Each number is 500 + 50 x the weight over its row's rms, rounded and kept within 0 to 999. Layers, rows and columns count from 0. Numbers have three digits each. The size before them is the row's rms in percent of the matrix's.

# up: layer 5 MLP up, 1024x256, rms 0.174, rows 949-1023, columns 192-255
# down: layer 5 MLP down (transposed), 1024x256, rms 0.168, rows 949-1023, columns 192-255
up949 108:473535511479540598507523556398517461486523443508432513423478560560596516458462450454483515511538470532470553544546611446531445613626509528502502438450522496472476431447459525561450405565443527
down949 105:409549472531488425536506484330461540508490479617472509475556544512516529508427491556445551493501533544444514441552557507502552485519499483494465475428466450566449527487525578524489535546501472
up950 097:534530508547421443558551525482470471485489574439427470564559537517479530509571430534512583564445431435570584501591512498521548459533436529492519535512452437448431454447374495509422470381494490
down950 099:461360530467492458520497494482513583538481594522494455529544493438526458484443574439555501565456572558510424453497391556573362603412537457520435489497439450508528439441494473489521508547512507
up951 101:465464527481570437546554515485524492482466495515605537477549578496473517492491475446441546721555425501499518537484552421533440551434514468505472510486583470588537465376419530531506565419566468
down951 105:493456503403532606538479478433380598400560537503523505528474541483510574497553480441472412386488504527450559495550429403412514543485526485589525520535516437524560530520543562594490506455539510
up952 096:533502500428601360515469501460416563458528498505479445473556439532510558417556483512467507461546440459507452555580451492454488481506475553524537506549561556582463413504516537520557521435492502
down952 106:505558494533548439528527404472476483567502413592528470475481498603567384500513496516501484516448537507478503592496497426473556549549466470479451475557505476541496475460547497491485517505477532
up953 103:518462431526435475463409415472478481586540525554420557496492496509402469463484548543500552505547457501547492570447491464505516545524491470349498445439572563507484473483470527473451498507499488
down953 099:433487542571405573500556506526451591487461537487511532518567440472569616483481599476511429451401493470561469475414495501496446551467402529535480470555524472463487529554544566526492490589579521
up954 103:571485488517479564538457457473463501525437433563528512512448545554462527586464464505478450458443471491405467513413579493491508516529451570535488505477459456546556502545451577562545555514542516
down954 101:499497443353430545496420455538457533470595460427575462472522455412506535473484519456516474548464522358489509507501495513512555545468480479522464541519608514322436474535497562528528439513506560
up955 095:491420534513522440409341445535395512409491627493578532517448469425484442473525414531423522440450577467522477498465495521445493492409525495523462480610503483484560536507511594559450349525543495
down955 098:553509451523574510525530501506495426488483421492481523489512484508573493484509391534503507551474427541564516442428448517456474553467439477549429588552487508504505513484512573501451478425518460
up956 096:570519512457538475461466472490425507561574504419525364548487480507417463483513536490383501409502571506414442429474497548425548454482513488567513564434571442534487474495462527562498466576421523
down956 100:430517497632516512545409466450535521464478368594474517500515558433443521503555457487564440512479461466567517561473499550575516573476528561563448462459532508547480528614480543503522478547493455
up957 102:454481559490497486516499395500431487499501515521464520493613513558480495465512486401504527500498475493489501562605495431439544513516464539456488447546575520608544525470507502473496492493537535
down957 106:513480569540477445463432395460428489598467451579541581425448540491495498464433514540450488493463518412550421602516490496460471569450491454511498506540511525409526452419500466413513496461525571
up958 099:485524541484559479506530423505461572471449527528589588490551512492486575536517442463550469508491514472497577493497395583465495536471501506588399501476517546519491571446509593460476567590580518
down958 097:595462473489487494422459425468571420553500497472500558533554563446423517491537558540402479423532469444533463498561521564524538471457436493466591530489462544638524551455515448553512421442541510
up959 103:465494542445451468508538473446523493510514570427615615459538445456526586666460531427463532602484434538570507540508521512540445590552530551467535541480454472514439394510502428553467527518492504
down959 106:526528503518389522487599524502481468515479371436448474516531512536552416474524522486491451506593573451444515477432443474557496489479569484443460539464424569530529493531548520444406528543514490
up960 096:440535521508556465487540548500503530489453484505480423529549568502592437484569488429502508547606528433515554429464444506573538518443614489487567451469527555456558496572514524550513503547493487
down960 107:560502454459473551455545424561506444468428459437539450522562471528438524429454508553487501565530497475463549517601507470379470517504551451537503444491505481521541543532469559529502534503489425
up961 102:521463453559560428524443499485495454441412435537577531361550538518523592500497506474491458524448583530548402463515559454540376448465505552505505533356526497501481370521483511533617549519529545
down961 103:525514447592486500493453501573477530510510530446475566494510580511529414442493489475445531454546545464518441391598481425481507511503464489477515578478601592525552518428535584548503554542516495
up962 099:561395538570424505493534547590535559432493473594515458366527521405516514551475376452475387481453562525599534422536559485463471527528498383538524491456448427417489523457458489553498516569448563
down962 093:453511460493383564545411506509461456470471463463543585539498545438559457600556448502502595581544463497483438418543531488497515556515403607458532481466437566586528527502538452465486467463523532
up963 096:503479524488470462430528428489448506553429479549513510490472557510476477510495449467460485679535479537470565451480547535482478558519569437471484495412541505420455530533499586517458464540594420
down963 096:556508485497558597584526385522505467435522526377485474442564434509474490453468513488449532528553430438598545436509438544498436464464440482437508502530482461491478588557508502551524434540476567
up964 101:515476395522520486527435410577497504496462565532525471483406414477410494420554472486595432541380502549552475421521462509468480515534467486497559443507421531430447431397527471515438432501484517
down964 091:486511541538531402478545529501487520538481487461607378527530456505513506473461503485504622471516419434521516453443447501590529673460571532552566574495449504539505499527462453524432564442545552
up965 094:505537445528508568452514471473527502496533444460496475488481422557474431544506505469457538526460474502465465502391511515602519517447520468537485490516562563505518478472530576550412527492456534
down965 098:492475452535399374485522542597495512408519446510484413607454394482525482561516529500479439430519492429432446437526505495461490471565524533472530407480495473563576505462591512587508524500558440
up966 096:477493544504477473490419565501488533502414559467572541615560437535462451530448482582512475475504492561456526496464473422488569595452542452468582464502449427473507542568540514481507460502418504
down966 096:576588468524485642504484412373518532562456536444558549463489576515638496410570515485443550525511438549461535513449564533469444533492467444626513591458510478519564473566456427448513491529591546
up967 107:363541530424541479541394482463474557518523460482563374508529489493550510499506482469542471548518498598436522613412485386521449524556570505571524568506435494412504429404363509476553488436520435
down967 111:412546463487518526598490510471464505491479442532473512532508548501446476475407556470555421521507499490461504475465511504447607535577537447519481588480538534543430511502522522516508483520512459
up968 103:517529610507537453624504481548458556464573464499497456542459482591530589491594493529557472469553407568561479511504503492501469517546495480527451556445457560491490532411435446374557464437485472
down968 109:509527488579441445475450499460476523423484411547475487513476454479451440459497450505512422472495527479496466492430471493509506472482512545563555519516571388418530459458449507468536501484441580
up969 099:510482587605422516527474436459454524511462516505472472521525526496549470511518587587521542567527503572473511544497507443563555521476469444508550570493448443583441451485515448497480505474452423
down969 102:551581467457504445473529519534515507496549545534479497510504558562462519499559455408624537433509443478552492515478457493541494556534433572423649490551455487394495488541555441437490434516513473
up970 101:488487482518486441417489400524485533414519409479420490473534502485428535570514596494468418517564547573524412534459516468433446547424482590518418519494492409483523515455478516496522482528481516
down970 109:540502425411594470513358427461511462442483427512513512552565541502441477505539488523461494487434502467527479517556523568417480479538432384484419481541434518485484461528382543547484480543477515
up971 097:450560553512517505518409416478475467495401434520494567493470482494550541591536486486399512455558536483515517463429542541524513466454526501466498515469390460517550532567500467428526541618526489
down971 090:619503453467539509468504595573545456523494499544494441397491419540438511393419543509577570536487507482489524493497466439509515505476477513539529483449515487528481512527520468548454565390475483
up972 124:501395606478523473490541550488578455452455513465560463528537465543498483464561411512411446482496529482387446567551443472583496595457487477504580549440461532530485601467520421500454515480485513
down972 109:487420475586508440510468424481474581463481466410483503558411421453514539564558459515417381483504449572534522418567599608543426431497487512552555516370500546522524561542432462472506464528541523
up973 098:494471463469517494517483488464444469478411497563485447502549545472585472498550485456480366483479526519535480489531499557611640561499536591556556487536439433560582588465437454527454445514457406
down973 100:454480581381397424439478537550533444533492399525577544439502523461490494540495569604477480456445466487481423413527513427544411494460480468516501450555562528457528393464425555482386580516453524
up974 110:472470468561509483455490440556480456466591419467535508456550568487515390438435485430436488475455421494486551519499570519432509558500534536533536487454442476483448558397497464470471585497494471
down974 098:509465464526451517510481432449468556574558483542488619551468438493485460602486489489484523413537552454586421481467499546460407577495465507476480427504506461589617449488468504535567572529459551
up975 101:537492545509476427587572597443544485475509494438479464449446447521512477463495600483587503526435580558446492529509488499436472476526485466503517516494521467455538491510446468527518478440481477
down975 103:478522542535531527473525507494544495505590413510414506457528543546499468558631615460515514486380572547594598515496529467540484604455517417605511510518462458395484448457521515544540487513466503
up976 105:482458545532488485493498491549395599472474551517540414445542468458414495515514590454510479533515478541532470569527473600470545523535445429433551471370479547432486516409495539433458410604477429
down976 113:554496585526578543506528408510479554453471552460465416509595497504454498575539511481546441468548526520518494609557613566556492387566393482503495516587529422530524529501501449459531514459546450
up977 093:631496456428534518569484524456580393456494486482381460520521483566476491603546423554465555481542494487552490435486412410509506479526474550523462498517483564445412519578530522535543483426616499
down977 096:531498534579480538557516589514435502494490470476507511493475513435588589395487482536487512541495560436554395528483541598474430428571537449520477458551441511412539519555501512504517510504441460
up978 102:487467505452508445607515529410517496473538478480499539457564606504484388444515566483489609450489511440524463487478538555412527488582531510573510473526559455484585468608502533532496466429438427
down978 099:566485444547611454584499412519443483460537456513489484483547494456572548503548539470604452501540427530403476515495428436495411542489458498512500428421483439582401472467478432480550516494549463
up979 099:451450514468471432460505581499497440483532495531472546434501472466454530537521374526513517445423445520564561583588466493497516574574533565439495536468447468528480510516538503475532545548511379
down979 100:619524481563577557625530583388502509585477529558558516512557518468443458442578436527426592395527495479514529520556437505444467547420469493526464484484572458548502539487420515531456520510586531
up980 095:566537462493518483461456578536480519451390440513487558480523492443494475557505448561538439510572481576519529415524550448481561552515506519428455476502461502523504391541473471458502467542459485
down980 093:493428461445486567539430548507409548533484478468469541459533416551505545530524540471577538464463511408379530473556435502465534552578520439482499542466455463498526523543506461471584470470546578
up981 095:472483574518484434467444438513508565604503543453520551516502409544483470452525496536516483569461572511483495505503474553516504400543460636467435424593559533487466528511443497483564489469392485
down981 088:507473536555578590616494529496571423479499548511431542541493476512515576511409474483411490404552517483557568497504642444497466552442505435504555474524419533455504598459504460609503511499444496
up982 106:563457515508555519483552611491525515454551497540496445498429525525496476510572447473484484472572513521579476484448444543441476473557477544403462558467542484521482521451463510494463461480509443
down982 097:479587466558497570594581561492533571521415519511536460497466521616556538443485427537512516493500474495479465492415541498540534565362441492510451448458489494516520482566503519508585403559484524
up983 101:485496584438420482461406488547495500475540498418469450439499429456570420521478570565532501527518463508553558471497481542456573472636609526519453514388519498475558405476498428365478605487512537
down983 106:539575577456441526490498453493463451565625485563533515438523619557513489428517602544548526476461448395543501454451512470546508408526497482395526523529578529475539488446544473604452491601540549
up984 113:498408494497512516448490481495531521433491370530425418545515529534419519430405512450460456510513507564493527461480542426590448597447557490501458441527547449461509491514432402534469472374463496
down984 102:522488487559533513518529462431597583436451422479479479572568532491489532466577479543415382476362420594549406424575429541548533535515505541542522489482482519489459504471479552444422510576460489
up985 096:506582514459555532597430585563437498616518484508549529506496514443470525530594519541464385582468545605521541484532500595506583495551526553512516543535530549545512481439528582469478516486480520
down985 092:589582544550513454420543481423510500440473498518509459509540444462473459475486432412481531459497505491488437442397488549499515577453583460490495490469400435429446536439474449503484388538495508
up986 101:482499573495510417535529483534462515395496529471463444396456559428514385513526478492411543501564497461577555499591436461523565488462505496525499483499464457489514483502461518464424488439462464
down986 105:471477560467418487458443408612483509479433497466468426413410495463472503637484501506513403582563426519435567509426532491564499437540495500590450480427520430498580473461359558452475513421520500
up987 118:520519471492530525557480563486455604452652523430508539473529485553528563616513502536534490516390401399534574533440519500511527496513456519482475428557534500470506526548531467513499528481525572
down987 102:549434547504503483481515441463531338505493507504520505476530582487547519449567504427486573525511457426545508477530571532536593470555508537497442512441424590589523521561585543519614405454503542
up988 099:459432445548488597528402437393386571496526444524507496530582502494475512560445395504454455507520396606565485419480468406522606544471476473499569548505547462583528541496412438475579476519566494
down988 103:479481526550472536534501442495563563550486518440522503464461496530433493505495530446503506526469593468548575430587533482548482439501531406464508458471588431470429461517451464541539517489491401
up989 095:514536619602532550461466559465506469485437409513576552443549504507515470556411443519506437515515449521516412556566424569545447483438441507516599471528529540617433519558522515507455486518538486
down989 103:478405488583528521426465401552595572427478485457442450478480461557465514403493515462615494580476491570583448440452488401488479492500449477520424473505516476521498525528553547465543488584549467
up990 095:384551444442532487549511479468544468531541466438472533443580413533572501470464453428516448499538515452522421467492432426464419525511448526476433450473406510471483494581520424461454521397488440
down990 113:508505452563566505558441547598490489534439555430514495508374558479513614509540594559533578511503559449493478513453448390424493525563478546584516536516470538433508576541423497466466580471540616
up991 099:487464482514558486510536467384467396514475476520435463527474567423506545543491459402537588473529472460492541572491553501537556458469486519526483418458428452520569435544462503438491510527580505
down991 099:506431470506504467464478501565520574543615586507517495363446575532420517562508524434380420519479547507501409527454448470396438490501472488452494566643422476442496563518474541490592421515567510
up992 136:534500485513496507456526443432420515458577581393504493501545596393597622544501510428426522517464484394537451534507524463474477481519496495462469476392457518457460508449514497524498462452503606
down992 106:519457530458486506469529537535546499504526549479417499468458535555494523506536581492567568407484505516459483485445450501411471509525540512535487483447489621514465464457518481488485492518516537
up993 093:475500514479554471589484447450485485458458458567544440474605431533510482445492480504399486512407440520500552383519544484512545512448454540479464425405555487480505501594442493415566447464459588
down993 102:538447506586573492556513590521491471506535523466526436498593428541484570498524442530508535462559558528530501520512504545545566519501399449608498620616649473503544469558490513421522490452530559
up994 099:535492582546551386483530470497542530493548579415520529460472514504472642513442540462450512492540469518502453460398428505446530490497478496506475511574498514507548515436577541457425466519468466
down994 092:443479454466570575504446469562497454601495465589428438551464438449510489598575498440556516464506564461442553485524499573490529516490510504424455488459407370482541453464467452559545588471533514
up995 093:459575533576535484498537478553471444446565526540588517477471440546548490483484499447495438557531529613356487526502509483512486501556464520437483398517578519540575555531455494531448436510449466
down995 103:551524520477444552512532606549481461569509553520510425483499507547493537568502549505536510454480469582483526494446521540509487557471550559440554549520548542513550582428591415566405485488581530
up996 110:428465542490499507480476491569493548470521443481438436516514521461496566499491484466433526568390528534460613413542566475435538535496505532471474452504476439468540430552412536576474538415444528
down996 093:489493497490462439452465574459573465479464526500518491506440424467583386567462555569542509472479527476501399483497427520562526494445416530505464479492482528495508477497455411421447536493512464
up997 096:492471492469549597511433575554414459535539535489502431418539426451397544465525533444488511515523525518505410436450522524398467460467618445571453431549544449585480493479524434468532458494541463
down997 100:500470482521472467560484426514439395477570522505575489531515494481514469510555472468473436456589547518469415490482503422540607618466529545506374452466490511407527397453548452465473439481473490
up998 099:486500535467517538533408558522449524510521554480490522476493383574464511525541454464481616415606510491428581517467436486571561483504505444480523508484518477412546403585515560522530479484481500
down998 090:438495426530446558432564429517468494553594489548457472418511468529519469381469427432487431544444477526499413542522524527511504504448530538535494466502431574496506569514471501418499451519548528
up999 112:501488502554412559539536490552491499412495468527474523436554534523389516511478524438506413512454559525486474560431490506483451545476544540437507507498438387434557601577486534481608531486545480
down999 107:511516486453455496565619381544494464575558494543460457561550501562551452455520606504478643505497470414414500560564502475513480438499441476548557494504544493462516418629500460486398454441540493
up1000 103:463478444565425438549512494497442475488517488533528420539448446571453486486531511477507517508500523544454564451506560530433568538496547593505555526503513436470462498544489466491518456533449486
down1000 105:503491585534575504520593502492521512571586486476604520603434444583407478499510479503561569379519535546554586518481518574549500493573480490607471515476409571508500617494447566537461480527511517
up1001 093:520534480391539397448477514448537502542476418528510504547504479526500595560424477521519444450442447529459557473606462505615490477403541492464523533511420518515572459485508517595528326556553485
down1001 105:535474559465615495477470452477539399486515499458568451567552445454484507514602489456481504461432493526427556468422546463438433531408529487413416557486555507455567322459466575371573587464488595
up1002 094:557471562388487559491582585484530473414489538498489492460588539442492440603430605543467438537447543499516478513446456402410447513567554468553472524500482507433404474442430529529533517400480404
down1002 096:538484507544445454575567473534524449553512497430457500438535590487479545454548544538548494417595541497591597460523427618556492437508498529453576520586483438408502536522530443509494572471432559
up1003 100:425564495513515525495424507475498467574430459527544511564621497457486475443537433433494494592455531538474430467576466447554448401536419424485511458517482570462480495516527434508421527470571475
down1003 107:531525625540461487558397577618433527475411478451528503536456467571509523547475505448467415523536534523446496547486597416560526479487480534416475545530563515465422477450430581533476433461549467
up1004 095:518522425532565473485545534499428477462571421474476546472519453523503508491545506484498499480483476496477491393452545438491518501573494505418571486454483495493516487555537422545482550475432518
down1004 103:578451521482486439498483404488509489517477442482439460519391526509450483586556454500464562472396450482561476497522516528593486479477484522518539450547461466446484480444540462419525546621474484
up1005 099:560512530476441517422510417425564479460485536435601366573523404566548426465485458544386551507498535515490504433489494493508638585465494467446462500525478540546468492383429486420578459535518433
down1005 099:490560410524585539490491526502451471582515480543433518452454516469515477567446506446529528469464496516519551592564491551478389473515410520546533488421482474420516589489535481537474496554419484
up1006 099:507480485453446488474513495615398508446503445437399439508472540493529461488547471516535528556410550536435535543439491554531568468459426552476545505533455501536505510489431432574407502509525468
down1006 094:516462534530436384453454427554402536502520532493650507513540438497563523449492559533561431480502450464529496502542415512561516547537427473449468540502603531589413529541494584566486508451469479
up1007 106:571522467493428497489588474443547512480502527452492511522467492410537417535537409610480593542604480532495526485450503542500580473486430556477507511496519467509549529478520477568510450516525471
down1007 103:538532470504518483526524607585519512528368482532476484476470494588489498487381471465463504485559528457564510519438545553475456508531565467487471495459555437464512471488514522484547566491489425
up1008 096:496502465528408564471437464385421471503411580510542571430514529437507562432538443516374587448434553525450510531451463452429502543513536475638529517513605535519465466513509474505375486464462431
down1008 100:590548555497565452513496441598524509552560571510544585552433421469456576567536486465535443538560537506556438521425563540426512550462567549425494564479435456509483597451498605507615506541467479
up1009 102:443442492531442511582557524559418468515465469429410444559510450575587447476511509504393486472519466428474465448538495540433522543530559542447405465451491480536510472523487483469505387478563482
down1009 092:505554462399556448513460591359454472497469422544517540432453466510510494502504407469571513581536415535549466449431501435530462546509408468586560583537493546590462537498557505467479527435436456
up1010 096:462408502504581415475561503414448454574457516465603535547511480525509492407608529469497529464508555485480468528416391465513519503478384580501468555540506468395464593478479419531475461504420537
down1010 094:415545542379469524491518402546497410474489499405425522600536420572509601565404585512458513418473480528455383515436471477581458490432526536492566524529447564488440411490367439567570549538379496
up1011 098:566393562503447475500561499466511513499522489533462505469564506474589541563484614537483513529514520464392492518513466444521460445537561588471516529432560539463543462489497586531461514518519500
down1011 092:458623432450488459488487526496500413490509416559573519479474469533533537389516500520557485501542508456609544447391484527508513542498447455465500460589459459478538531447517421428533550510469508
up1012 090:513477484460510530518466461523408516421495435437473542467550508544587454519510512388414477594544541516468471587390457516497599543564442513474459518515426524388360420462575419486486545543529521
down1012 096:465466459517487480522578510557508505526536461471445571443477531466532523444441523463523506400576551480497449582491558558545465480505431446541531567472507479492501480485659610523451494558495525
up1013 097:543541588521547553573484565429548516383601474565464519421507431512437553531549544483527467569493403512493467515470510526564551492495539574491496480506371475615497509479541499560547513489527494
down1013 103:470526579417529516503482503576522533489429504485364444500463570471493500503534448523509450432578439493565506548545428513602466475562533479406519501499569551568418612455553484666543492491477517
up1014 103:552462476507466465493479502556482455473522483477592475475537548435488450483554595464538549483430544448533413526517457514528461522556509489522520512575484500443589348484380554506437533599453502
down1014 105:484551448430517466522439456477539530463531534530551482564548615553522478502448445533451459559513451578496616543484541527565478530458524480504490513471504580439407577459528437541526536470564450
up1015 104:494536503496532573540449475440431395451478468514461543452507480509531519491533533452488481536449428449524470463431414564490503540446521484466454492416560490531517517488565571485519511515431418
down1015 103:488504481499582542547456505495418459450447482449511481508547475531379528523467479527539493474554492461472449496613507543526544541538501543556438557449553403507454517468499551562458405461466531
up1016 098:483531498459459470544536505558435504493530553503526488532523488546517480485590535562489457560595489513443536513574423424474562497460493436441538448459515528507464495531488466554506386567577465
down1016 111:488494484466412498531449522501552482508509493401576422538455581540549442476389483554557411491423405518507470544490545475406566410506547450460504487514628511537464473463506443520409460443452528
up1017 099:386495502490484565565548659584526572556453599480518468471572542560474466522504456572516495520482392438448434500506505466510551461453483521514523522509469514459550506474457421483429512545517471
down1017 101:487517516465501475478495466571467555509548340523579545481391461519508511540525572521476625484473508476518520448459539533552462575464464448559532535410467472495389526567537431448573521415490462
up1018 098:614572462409539545443535581556451459541471498524553522520446485537543511509522560442548448506450528511418489443549452456598586452558432522446494479578453584452527491507507602405517495458535533
down1018 094:483539512536460406521471509463535540520457564542612553526588537450524496501521473541496561460566477564482502471454484487535512494678487555520487576492459473569537564501501517583442477592496475
up1019 097:411497531478494455470572517487621505515379551515464476528542454608462590530383528490499485570499580528567534518534408489454545484565499505593596424546497529563471607563509441508526587488443536
down1019 097:417552434454520604456463542536513421578529556452564482416471491512509449487457476549442620439495468451485504575435547477541396544463443451527495525487516506496523581660477495557436415489430518
up1020 095:467477506475419464539537464520468443446471528489527522460462407360452474439483484450617379536512594544522513452529530379548487514591435531448457453444510520477524513530548556547443547511566387
down1020 100:518460465478509511484535477562472430570440441465427468445544492480512527401535520448594546502477486478528524498427486472439430531477485509411564525638477500500496488426409460461624572491554509
up1021 105:519400577557590528389481577493531502487535450573518536388504535549461458532506512559436488497536513449552476434481608518621488492571534543446539515527507439431467448494348475516441427468498546
down1021 096:457600488482529546536490547478476567497503513488490433515548457411573484556522449520457510456479401482520511594468361557360519412565521456505524509474449512530489535459498374550541494579535481
up1022 100:577449428490643569536527477478479519464438473532500468575475455516513580544461503516438475446407557533632504509453391431560470499489505467459421453542498591431488510594457513558567436535506473
down1022 098:530470484586429540450455544473552548563523480497441498520509451470429565499442511511479474498424543509483496406441453503562529473555589508522554589577508407420419550525465456449465583390395489
up1023 102:471447537443476402492536425477474518507578441520482482626579468501565448489571437421490546478546463509576552528508539510523587496503494482431496545491570505519463466624448463492482551468497552
down1023 097:504521515537544425457501562521494453508486543527448395464536500450423456487458422562441505486503425522494519509532401514469538523507612442491472486485519473585564523503580611504459560463470500